Each number is 128 + 32 x the weight over its row's rms, rounded and kept within 0 to 255. Layers, rows and columns count from 0. Numbers have three digits each. The size before them is the row's rms in percent of the matrix's.

# layer 4 attention key, 128x160, rms 0.0794, rows 0-127, columns 80-159
108:104131124096117125145133081118162105041112111130131109104153129117205177125151152251119124153155095127140145129071104114123177171144160129095107122126109134152145164114100160147147147119140143093143131113142078153091133137113108148150128139
115:079163133128140117131162137050130218107151098087099170146094161146103125084091134101105121103155141111108132160133114103082128163103151105145071147185116124117117127166098082166155112116100147101107122119163123143099161100167179130122128104
112:122115138116131134124125080164119061109128113137127103158150152123137108139118098138108133128117107132107148104067153142127175092140158128117124114098128161158125148139139133128145106127094149126117125058139113098109085096088132145187124127
109:128113112145191126102217159102112193099124095114122115135141130123156111120150151161110149148132127127107082154168116116129093120119103111133172173103123099149156115137149126167137110123132150113099154146133179158130127146140136160084080152
111:128124100115117153115216153138216121153129074108104116106118160172088114126124094076192125170146153078123103147147135157156134159175107140103122205116138162032142107157133165100115111109162131134120134123104118151162138110087125101137128132
102:154119137117142119119125095175145074132069103103077177135131129181104135142113101151118107084143096097147145102106132133164144156139120156136113085155078098149152129147132095109137093099136128099169100121169070125120084102103124089241132174
112:113135147066086142098148100171129021147169102117132120116121108107137106140131092128186158117102131105113158171098110121161119124151113152177133105130148174156091140185143179052119137130105166139138099151119099151108137105139140131166099157
108:131121158064128127152164187178108158160141086116114167116114123156108082122124122019208123169098157102147168104162134120130151096196148147171155137168107128068149093138169143150125070134160125150149101139172141109141116105113143090145117121
110:195217117098178102136122021132067147081125116133102140153096158145135182078103072216137080133118177123144172142135142097132130118155117111138124135109081106160166149115160125091121142128147139098105140133129105181126155052146130139159125122
108:177158114138083166166112136116143138176150171190154120095111113165146130173133113094106071117125056090136137153115125153130141199149122120098139091172140142126098118126113100107114105120075105136177148160151074112119102142154119095158159146
110:099130142144167114158148145104123196168132167104125111108085128135125115123166152115098104150143138114159126114169123118091092150124162104120158123116137093089128144109116152128111155117153097104140168125143129158143121146135148106093164099
113:167134121120160105102114074115191139040122159183107102114164167150067133104098131127091146103117157151144150128105127140145141118088078137151192112087139157177097169117149098114141145110129173096036142082142134113123162139120072163084112150
109:128138115147140121123142165107174176131112160116139100102122155108118103124078099094118108175135111147139137149141102112165086156138119169131127164120102126083147121151146134125089147152094105151149128147147163150132161127168122114090157117
104:153121131103146106179148209132131177186143159133187091148116071095120106135133098009153103132165141097159113116162123146142076115160104115098139145134114152088097152132117162142124132129155154157140122153141196149116160153115137105037115091
118:119090101131118138125146117206171050162089118139133143144164125160110106149097114088182117150153105098097145127089147148160166117137118140142127134116148132131181131148184137122141120164149116105126151134156093137121108137125128068137153126
105:107116159136140081132171222144149054227080122127115112079064126152139134162118092095172146188172067134135146113092093140131126118106106150084139169060098112115175115130135144155093086129105099133105159163137161167114135150118087091092154130
104:195115130168056159126056101119125096123070090126102136100147124148110117129128139081101107105090156118125144104112127137152219097101130113134154076120111143163128132123085078180084119178105128094115128086125133111107153100113091115186116143
099:121133065112148139124161076103172143085151157091082129136131099135141095122163143232096132077115113129180092142116132094093078144136146117149153090103118120110112159040164209137141126113170141113124133113116195115114149144122132156092117088
110:112138172095186098130188083136152067088120100098128134169124129129119150127121067140198158160114099117133166123152128103111154140149153121129119095108085080173121144166137110128138099167154127062083135134125107164075126058130142111168112114
108:103100128111093150127144129168143060129105094175086163140131117163124111162110098133191108133151109110145155179075180127161196123177127099120124101095142115148101131140146129114146122112134120154126109100129081100105103122079131077142092123
115:131110152039109101078153140165120026142080092140107128092097069107104145148152108105149113131137114076133133134068155137121166080152101132130135186099147129187101130144124141107071141175138138156083113124091155140145100117119124119193140123
104:106126078179143139115082068150132056104098121136139156073097146153126170125159108224162104164079071184136130108137104103143147188146175127129172167112162118183187110148105126126109107123170146092111148114116118123110109102106144155181139149
090:153097162125112101174170109155147069116132109180156094106107161185119140155124107130103120148154118118174105107134140153126140176141188114154127084105181166114141139092209113153117121127111087127119126082130119114126122124116135059158096190
105:136114131126078083133139134142115104157147122155151122105139159132097107106110095032130147164151115119096162092116185157175158085125116133135080136140116111113092134184120098101097178134110101199145087132197111131144145090122146152150125123
107:092115123102160068119120183118148148136086120097122143104078138157173197126156182129164142187128083122170161151146079127167116153134138110118116116089106106161136125093132143126107097124137112151141118129165196126095153163106128119051167106
103:134123147153120152091145101102080102070114082126099144072146166150166154173165161192181120120100082145104081147146110138136175131139145127139159172079143142149209094131167109198109121105131137098089186107173088122208080123181118182139164104
110:098090189115190142123189133155119147151166121134105134122159149168082119105122120035183116160104121138141132112128176069163204139132143168138129077117122134093123131192156100098115081098090165153120165088170063141169089098134151147140112153
109:144065136144094179119132072137127052068134107162144145112091105172177104116141167178077122137135162127172123078133159172151179108153126095124123139096093102167164108057117090109145117149133148097110143137141124109136115147104105110136102134
103:114122143149132104135119140059136209144115165074091118135103094107128145108138127152098110112131124110102100133167131092087102128129144118145119160156115038110173110098169164187095108112120145138112143138131142170141110189157111162102151092
105:104120111124072112161186248108117140158088081119126196154119103139104089132156097064156188197155131147120152106151122153092119149142081122163107157150160116107136094135133100095103145169090086126143062161157173101162113153140149126107121139
102:100141074113176124093141090102140170129141150094141107117134110109147156113158146232125123124114167146139115073096142137103094154115125106179142197118128131183138116127115093131107155137139130084118159155088160164111143157146106118097127113
109:117085107114137090166095172146134032170119140129122119100154123150083128113110140021164124163131110121122160116143121127149151125133138139113127120139122119131089118164114096092117115161122100187146118096182070174146139126106155095143129113
107:182160108126155174113087077107177075081092095165128087118111140123157113110132098142101129162096153112125133093155127160155200104113067128181162141111115123177131097135110104119147150117101085113071106084130160085118096084112089108164080154
113:124111122135121154115116088171140049098097107144117122121143136133153146119157090162136124136097117096156142143082110102153160113186133077131108137132149145155143143123126137113113132116122106115132152114117083144132127109167116101193106160
104:123119150090155151101173147074123240157112140096113102106146151133102100134166110175152121128136068107091107101093115164114077102107174125164122094156114158145146077075178151137136165117157113125121147100141157136134158125148128155085122164
111:121125146113192095117156168145153109117127087132098095086123141163118126168113126148147131150159158109174102104122089083121061152193137180178157161112131132145143156091227189100047111152140141151144134116148154129152151098145084163102096149
104:171131148181151154094100139105096091209143116079171143156117152150155133095144146041185100173151125060099169149171118112122167168124132131126099114138127112103134124134134046145098079095143139124138130063097096143125137137135136129179063114
103:152087090167112129131114184111137071177143131140131106118082185153105147099103138105190115151090145145134182173127153120132178186130154148108064117117109128125147133128090117127124157111136119116152158184075110139072164107149147107143152118
112:160113162175169177120108119052146156064117156139134156134123163036143126136146151143068110122139164166095132142170140095147102132114162102115180085139109117185112125136094087184147148130150117115100187100122091108125139108104079106059130122
101:127124081167093127141084119120124055134117083126147115069120146112170138164092117105110125130098158085176169105048081141169123104138140127140137104123107148168131176108075144149124099135146096137108088108116125113105178153099114139166137163
105:170109120131141141143116153187130019178095127184140142129122174132123146148146120076169138128152134146121165170142109146156125118109128120134152093108106126096159132109125088124101140108118112144153108134086121110130125122121110080176148141
098:125149131139035147111102097164138140184121075125106132158148141108033138105097100077107138115118162137095140120128107124144148156121122140137157125153138137132158132154097084088099092141101117135115165113073117096124146066140121108152175116
108:113107161147116135091149157139173196151139130156136090095101123127088118151147111115155098163173156108122100140123147086137116085109109132092128151136190170098139113110155169164114145107125132163141125127125172108152097116130100110103134118
102:121153120190114157146109115102076124127140110112090154181175086102171167133128163171077117119122113158135153129091118181106150114136110062102136118119187134158185101095150161127124138127132069170123099165131157143151106122069114166076177167
117:135137188105178102150139134162130068139161105152118180103143106139173125132145099187187144133125064104109160141129132126136149140141129118140094091099127129101139149143156140135111102125118074157160153158149121121098120140086092097173137127
100:137103152150098120172065088156131060176118091078126157121203175175082105140153102137097073089094142148139150150117157139122136127159119129124171130118176151090086158102116111110098133157114142146118135108108097092122119165097142102204190100
114:155198126132054201132117083138123102071128122156132125154106153089111100113137118193143136119090155129127116142050151098111138108118143131178149109124175153187090192131089125118153144111109130119124185082100138067123137127126123109116152193
104:124094133151195131114138111100096185066138118134123156096167120102151183158150097169101181137132119193137126175140073158126077094127142116139116075081101154114138135133140144149147139124145148107116149139149162133088158125157134141045132134
102:134198123186117142159125140108093053187136107148148117109110183122133135058105082011184134142114058127124162105150112102151146158094138115147101143102097133110111116174117112094089131128125103156152162131094136117147159098146121116128151135
114:156087150136144123104093085166085128112148101108133115091154106174138169157148112254090119118101105170160084102063122110120150111162105131087134117101167158159106130104122136109131122145158187115153061127157032118125096138128181134159163141
111:154130098175169141107100108157102204101124124121144107091210103115135150143104145183041127079107152130140081159132066170163096075053103145100143122097147162143129113106137122154161129122132133110113084135134098119159115149128163158115135140
108:113191097155176170129140142117113144100145124148072163079186120172092133151120160074091140103149130185150072142184104122107104084140130133128121082135104180177110077127117073128147118134109182083107143192208128116114121181119115167049087138
099:135141115114132179103140200100111121157126108117118177148165141062154124121111188186121106162166074155125077147175093109119173130158146089135171134150075106086162075081158148144090082078150141116118192133143120178150121122143118112075140133
096:086122130145126139146117122116078053111116067185109123106183123172163146140123173217113114138086138092109114150084101108095187111166160135126165121086105147159151174107103206134084135148137147196149101139105094126119081100142103107198141161
097:154152142113116109168099096179116126179157087149153165116111068098078145085115163118098136207110133162123129149167166092134144151129061172050160141105139111158094140147164085139131088131108134130150174124121101103187115124084158101139104156
116:122135118100163095157134178160094052149123117165145106112120129166178127129091122117169158151081113119133182099145149208150119061100085166161156089117128133086146143096087106120105133130130094168133098125155157071145132096135112132132098163
106:084119165164125120142128185108125232153118155089135128124162153113126122162151113144126121131134136134119073130175135108088093180140103125113157168104118088108110156116130167140112155116156111119114161090101175174123141149174123163071152119
110:135177141149132178138106081123138052082194109156131157111123132191127108099128105136140110121141139118115135098107111097148203075153171162115068096099150100148112139113124155140154099110148125127117132120164044099143100114139078144153123167
115:073140109158137115150164188068119204092138158111135124153152096126100124147146117048116135101131156133128148140193100131155074130099123129154141145139157137118102091117130136122143122099117165132133132140124174111131140175100126149054117133
095:074141120098114122144117153172143011090116093152142140140139101122105091099150107072144156117169180133110144158148153124166089099134125163156116117121131145131130171152165078162182084137089086169098105130131120054138139060109124111122107129
099:137150100163090153087114108152127057092097104144102129160082180117132127111147117044135119121144120130105172117137154079105123139130138126121119137117105131150126130169161045062128141169135149054094154102121105122097102114098175122155152125
104:128114106136095104136167127194186108170132117105101125170148096122080158146136194136118166102153124143156082109117133093069127105160132074122142111123187160124110130136115185131051163103143162111122128120140152147093116082146195105231192148
108:122163156109144120119174107114078177069148127129121113139193118134169136139100123200045126082115143125127102117160111166159127091099114096117140109129130159150132110077140104187138109146136142116095130158152187095122122145127117161081134137
098:151146138148144102179095117098081133159077112138132153187100107136194073098108084113131107139173156122169192149202104102105102159154130174135118098128087114133070158156136118109126123145105078134150135111146112096152141066130104097168128183
088:101154105134164131120183131106106114050116123123119131127120112089134185118120110255080127127108069080112059127143086160112115081138117107165135166106160129158135149124111160122121119115140158097102174151119142123142109095155114090140126146
089:136148129112118154158143150157128189173144154112146089200122153148150156129084115102147129159151146154149150142053136106068176161105151120125146157161087078050130104100064127122187138133099121082137092140167114139128137146144161136134157145
093:122117152170155114095116045120080249071125104093171122146152133123130161143172158182107079061158175109141109150173118149123123141173149157129090090101200147115161174133160137159139095139154132090135174105114111126140131087142154116124115178
086:145166108140150175181082165142119143084150118124114096110092169068125154129146092201100147120141134119104117132070111185178061101127123122177150159132182162088142118097127142151123061123119106098140140180145155098159076129129109076109163206
082:175065117163172146139140123175130089156113126142149111085148075118147115105079171112110158111146161132094138064072102153120168126114108136139116137107171149153089099155051081124111082126125121155149145090135056065136119098115058104140096137
087:060209174070118067134203202121151117065135147138123115115058149122117181144115047127122128174139118101105124177188105127127105157143123127133073123166134077074140137110133141152101120126125104114112127184108112128130188108118121103115139119
100:153115073123086118161107120136165133187102145126140146118125124055112080074122155104153132179100108147124094085158153082140137169181145158135106148136090102096101158159122135162125144116106107149124169132144161166076101172116105087150133097
094:150132118075103067172129147147156059148105132116135136171093121182136117103117107051156147151118156133149136159152183142170129146147123123157119066089117120159162151150138131178176187163121136141154076152147149213108134079080090095088143125
107:109161080227136093092088136122067151094167143147114138122104145067132169166138099176122118136135068069111069151149124155126132098126156117170149192114129142122134138197169109130149061107128109123079181131068119138135144104184118141175123145
094:168144143102085136076131076130161050099126108137091114144119097132140094078149148103187152138143112159133116068112155143135177094146109084114160118141142155231156143197124102099150171125147116191119117126105145141139142101117081135107136108
094:123144095100150094096205163059122191125156179092138143185098154102085135135155095135112163122167195153118097162134088151104082156118140176125168140143147155103115070120147167167099131099097129079103110153131198139111124133170128155103137144
096:130154117153147154101146069151123174097096156111098094128113147190116150104081087169042110158086144083146121141130107152081143164109128124185180139088155140148081143117145134096123066056118156147181130059069114145097186118129151112157106148
090:143131097127146140098096173098117184083138160097129130142094124055142174154156140183147133086140170144127077160132078133162080096093133154146121119120140151147112152114132175204145134126175145113108124147111162136107123128154139129087131101
079:118106114162108143165092047104104121077117140137104169170163117086179134127078111130091167082138118126118065139053154160159157116120190148111153160062155144194125087153090117126137116100128174125120087121075095147091135169128057180141105147
095:159115100075138126140133127192169079098109104148120078125142136146107090100158152216150112139064152174091129171074103189109143078102099099143154074119126179231163092089124119146149149166155142111133129121166115128102109105114107132130103124
080:141126103117058116137102121165162031141114154153122136142128071120115159140109124041109158137148104089084137118068154150139156109127099105120136135118157076166120150130088096091135128136152121176133078094083125079161155095166158104164113125
097:112169120131109148121114112111175145115119112102158124134124156080161121112146138206133171088161174214112079152150144127166115148106101078127163112102148162189170133149182191163173141082176136106143106192120141149107090080125126124116141160
080:164128119111168075122107105155125151118121164127160127138185032150142117138088134126115111152091162152128119108078116180125187072158077147135152136128118139119090132176102092108169106154107092150226060101125158065118141144119111147070136122
095:139173162158082150148093028086138122144140162149118106121125059107171149133104134165098122120082123184130164112073151092087131174127155141099140143137124120190135145139089119108093140127127132093159112089095127062076181162114072119207103162
101:136122131113109112130076051163139031098143120159105137116155138164146105112160136192124122118134087126120163106102143123142166137174131091082128142126142111209189111122137107116114166147136129137095136117139096151125071111109111124148117127
091:060127115138087068142143151113079104134194134087109118167079102098124064150139127036088119124139159096089134130202093155136123104111152123165154124134150156125087132216119129126139071169100148073129142109127127103129156142147168104091121202
099:142163156128105072117092103111074149052175166073127149157110111111124116111127149209109103102140073150202132121096083110162150155151145148119101094152104092147130126089128126146155162132146155055134151165134109102102160161131122171141165133
090:121178075141099111031093126091131115172130162153070149119131090119129167152083163208101076132095149090159101116132066113090135118087106113184190150093165119138127168102148169120147152148096119130130150064076146125078165122090138142142138131
091:108162147070074184142122097170143114081162085111112079079177140127183124163175197140145138096121136197145161077134133088114088129085111101094131128102097124166160122074120151141082124075125158091096132165171145146090070128117143160156152156
082:063129132099162068090181157146160097082102118106080134121114124143092162148237187226206159164189113114094109161160124089152104124130122097144108113123147108091171126100167165144134110113158118120094164151136141160140078139126167095130174108
114:101079144104137157127205101202153048144134106162091114090149174128122109144171126144104101126180145125097134102079145139131171076147125125127137167147183135121178079143157118101122088116175175126084125146147116175172062117096114132164134146
089:172157119139128143116096029117130044130118128200122122119176122125147093096057133090069111116095156149150125116058139147141186132089153132134158108120111166173092119132083060117155105145106134151132069094115080078138167135121070138130110091
093:086148102140128112136146180129150192121069151085167098104094161117119159172182154141148146107109171161138094155149092128110031117087133195132108132105131128092140100139138178168141063134127119116138140171137156181117137102198151144102162133
104:158132154110130161126109081125150000144127117185126135127123087180146135120122135115134120133099133113137170135130157134096206139121152101137138128127083102160133150132122090100131133127105139168110094112106081107124156115114102128157112117
101:125146102197121137133075093118067138103146143173141089148214100113120117125058108132104152156078102124087158089117147161118178087112109101105082201165124120150111080113135092089156124127117128142159063119144124078117151108147130131185118120
100:134129133164111124124082145063100201120157159062113149089210191067119095138126134145146166146152111159123108107117119134183128121136143121091102126074099154105110097080134124188115168104123081124145165130184157092130068164153117161068142089
095:137082169055096124141158134148158063203119154146112131159119107177152096114118148108158131101060100132160190091122142113136139170139133111128123109179172071117101131091092173053104177181106112143097121089123079114152081126093132082124158149
097:081089070157210184146102124141070122112109073120109120125121149126196151179106112147096128086079146101110158103107137114113105062095138128146089179059151176142092181169109170112144123123118157156142122042101122109119103129139099110153088174
082:131133140100127081106148197169169164129147074154122142129067143133105186102119114143207104160138086146163116138180119121134130136110075076176129115095142108106188139123178144154146146101139149149088145147085152129186168058143167143086160102
091:126135087223152135137108112027103194140171142127152111166150119062162101155074094158029130165136119132142092090113130134143165135095173164158154161102106134117088134153087111151139103104133151123162141118095144099103166210156124158112088100
096:201122136108146090141147111115148101055145117129116123118158084161147130080087107106155139110127105146162173149119174150190197124163169097118179087114090126157172109118162115162163174164110124135136110137157104142141101150115128126135103114
085:151087140160140141140131112163123053178104128183165114123147088149125153131066122104096116098102120113079153115118162142111152113130124100124143139139156120127095148134089147051116124142064139177171093044100113080134165140123117156211121136
098:193116175100047127136113145136122054154086126140123148080139104110135066179182177088171190162122154063092099111047202117172086102119119118121116102152173140155139102114162081159067153160128135167140099093148178119131067136118126150132127114
088:109160213161121128118121143141115079120082100177148122134140069143112147154126092185136105130146122112140116119132109089130136141098121128174099143144162060101128139114130148096090111102155150167102171105088065098158132106178194105159148159
083:165177140132092133159056143128130070143157155137081156126134122088122088114098147136120126124137098099110132096118131163172168144132104118128182173155120099144129097143112060114162135132100110190157118118130097092113164126120089103159100106
089:103113109159135125110144161102122170151161225129103132135103156052116184132110089122116083156152152141163157162097073127135140158153154167121128153168132128109073137182138117137109113114102136111122155108152174082069155128166111142106095128
087:111125139044125107112176179176166052190085111145090094101119059190118108108154185060174123136170101053086155087135138136122097088113083127129112146155144129107124174131152090115159153142096133180143134192140122121119137081120111070060164112
093:137135133166117094110109130064120244143151173072180166175153178051115123108069149108098177131168144171128100100127088151119109111038105132124118120126111127124099105135095127176194111128140145116145159119108173087079150168144165196102124103
098:139132144094101107115111110174133000127131137164127123110157101157114098140072128072144109143129115131123185107096141121131204145133113124127141134159123120170144135126113098104130149134137131152147074119136115099103155130103132133164132094
094:159185153179094165140076072064146125128116134083148132140117167103144102094096182188079086143125131173139138093096149170130184189118111094134163076123114081214136127134084134159115168097122144135128120091139120114104125134140120174182150114
093:172111109112102138128108065154151018132110116151144142164143100163144106087094135114119130127105116137128156068097149102117197124094164114083140087124106111185155122140109080119160152120105106148134090110122090090098116148110111120187110117
112:119108190091134113095134061175109032100116099135113129092150124137180135149131151192121114113125115153131125061080132104131160134138132105089123090160126131175136131046119112136114149153127168091108138124152113119129082147123135134136141138
096:160138074152116103092177157096186157087169171101155128118130085156120147115149123126121117111155116155133124128132067145164142129103136120173121108139065108179121120125089088167141077144122115133152117117162117018107211144113097145094146150
096:065139177140128177160149043147095070143115159166147123164140097169150109148167122094077125112114127119116146125167148108070183164116130131115121163118190074156130150107132132094128134153117144121071107101085094099090149132110119132173174147
089:169105149140081149130148098100164108152119104145126156137148136170142087065070169048125135112117182135169139107114142122133157143136161149111174044130128143174175121162074117151192169149087154133134120105128089133126121132076133115143102168
086:180157133098165193104141038184177133063148114159136124100181133160147104158122109199102155092149146161156113100087184110124137146111124138108137049099119130191190136100131122148153109107158151154127096141130107158124119149126126114160103139
089:148136094222170158144130160124078192162064126122103109093113140138122136094106096167057123213135177077151117141077188167116158137097102134130149174106142135116099132120134116133101046099124123181163181097151140156132161141169109121175110153
090:121123092175153123122133131116131171203139132119167117191138086180104123119134130052160099188161126106064096086115113150140140151071122137129103180082131122110107087153150109084114098141098086167190105124109099130124161122139158138119135116
090:130133064136123164122078127143141109124107117183139128090121097177183161124132126248089117112086066079138110132131088155130127091142156102132126142150181147128077226139095149122133154124141147130060148086083072098121144133131084159158141154
097:144135133111097132140091041138130040130133090160122132132143099154156089084086113113108131099088116165152179116084141125131172136126124108096143092143099116205132142138090119109154149171100138139119117103119056092112104124102088141156131133
093:115120110134201103098182169127178137123102112097131131135146057175143172129140121136163081112145132112153067158153070095107067105145173162215117164049106143079128205106134141174157081138126153110122151150117100115129167093129145111058143107
099:110137114174148130130158231112101236109155149079128121113117158094081162149149120115149140138143140145104082153153087152137056083116109134141101137147131136070088108126123130130131113099136118095161142148162203143113123159156136154108128128
088:099102143074174139091183139148127039149135134110147096110150145159142154182140127110160160123093174130151135117088092091126063170178132144122150127129167114160149114050142220129078189152119148164085109204154169125135106156136143133047099110
089:113146125099061104081112111139139093163153118118155131130101115197137131059161174131192126136081083176093119138167146116172095113150088130110097069159111062146166091084136161132096183136166098107116093183129134132147100110086201123168155081
097:087094106159139167164084215144083137181103110128160116094109135153143113159124131192130139136088082089136123153137115134144071094142173186180051129114084202099163173123104171130169096150122122162147142151069093189163106133145123108165125152
083:100158096134150139084144169105157175076115135102109098112137137143101133136154100205151085164141159123103106199118117113137090154125167143146122144088110149055129123140169170157131107102164144126131161137106191119164157163139159094111133146
092:126196161082147120127106114115138044085106117088099132108106157090204160151171127231146113132138089138131116130097110062170114146170115106098133070119081089146147142035130151180116202170146117104091152159138158108123127134097083127097182134
101:127153112178103073141076162064125205108135129078153132186089162082138141067128096098140131085119159103116144104182096098137090152100096097127134131114099131099129143209141124155168129085165121139119175120121139118129158119155098152060159093
081:169136168108114107146112081138154104147134127187137124145153086131150088073058122068085092093069143145147198104129163152118171154089166157120173116130067146148107118128099065099176128139097110164166083092157083096143157119128074127143101134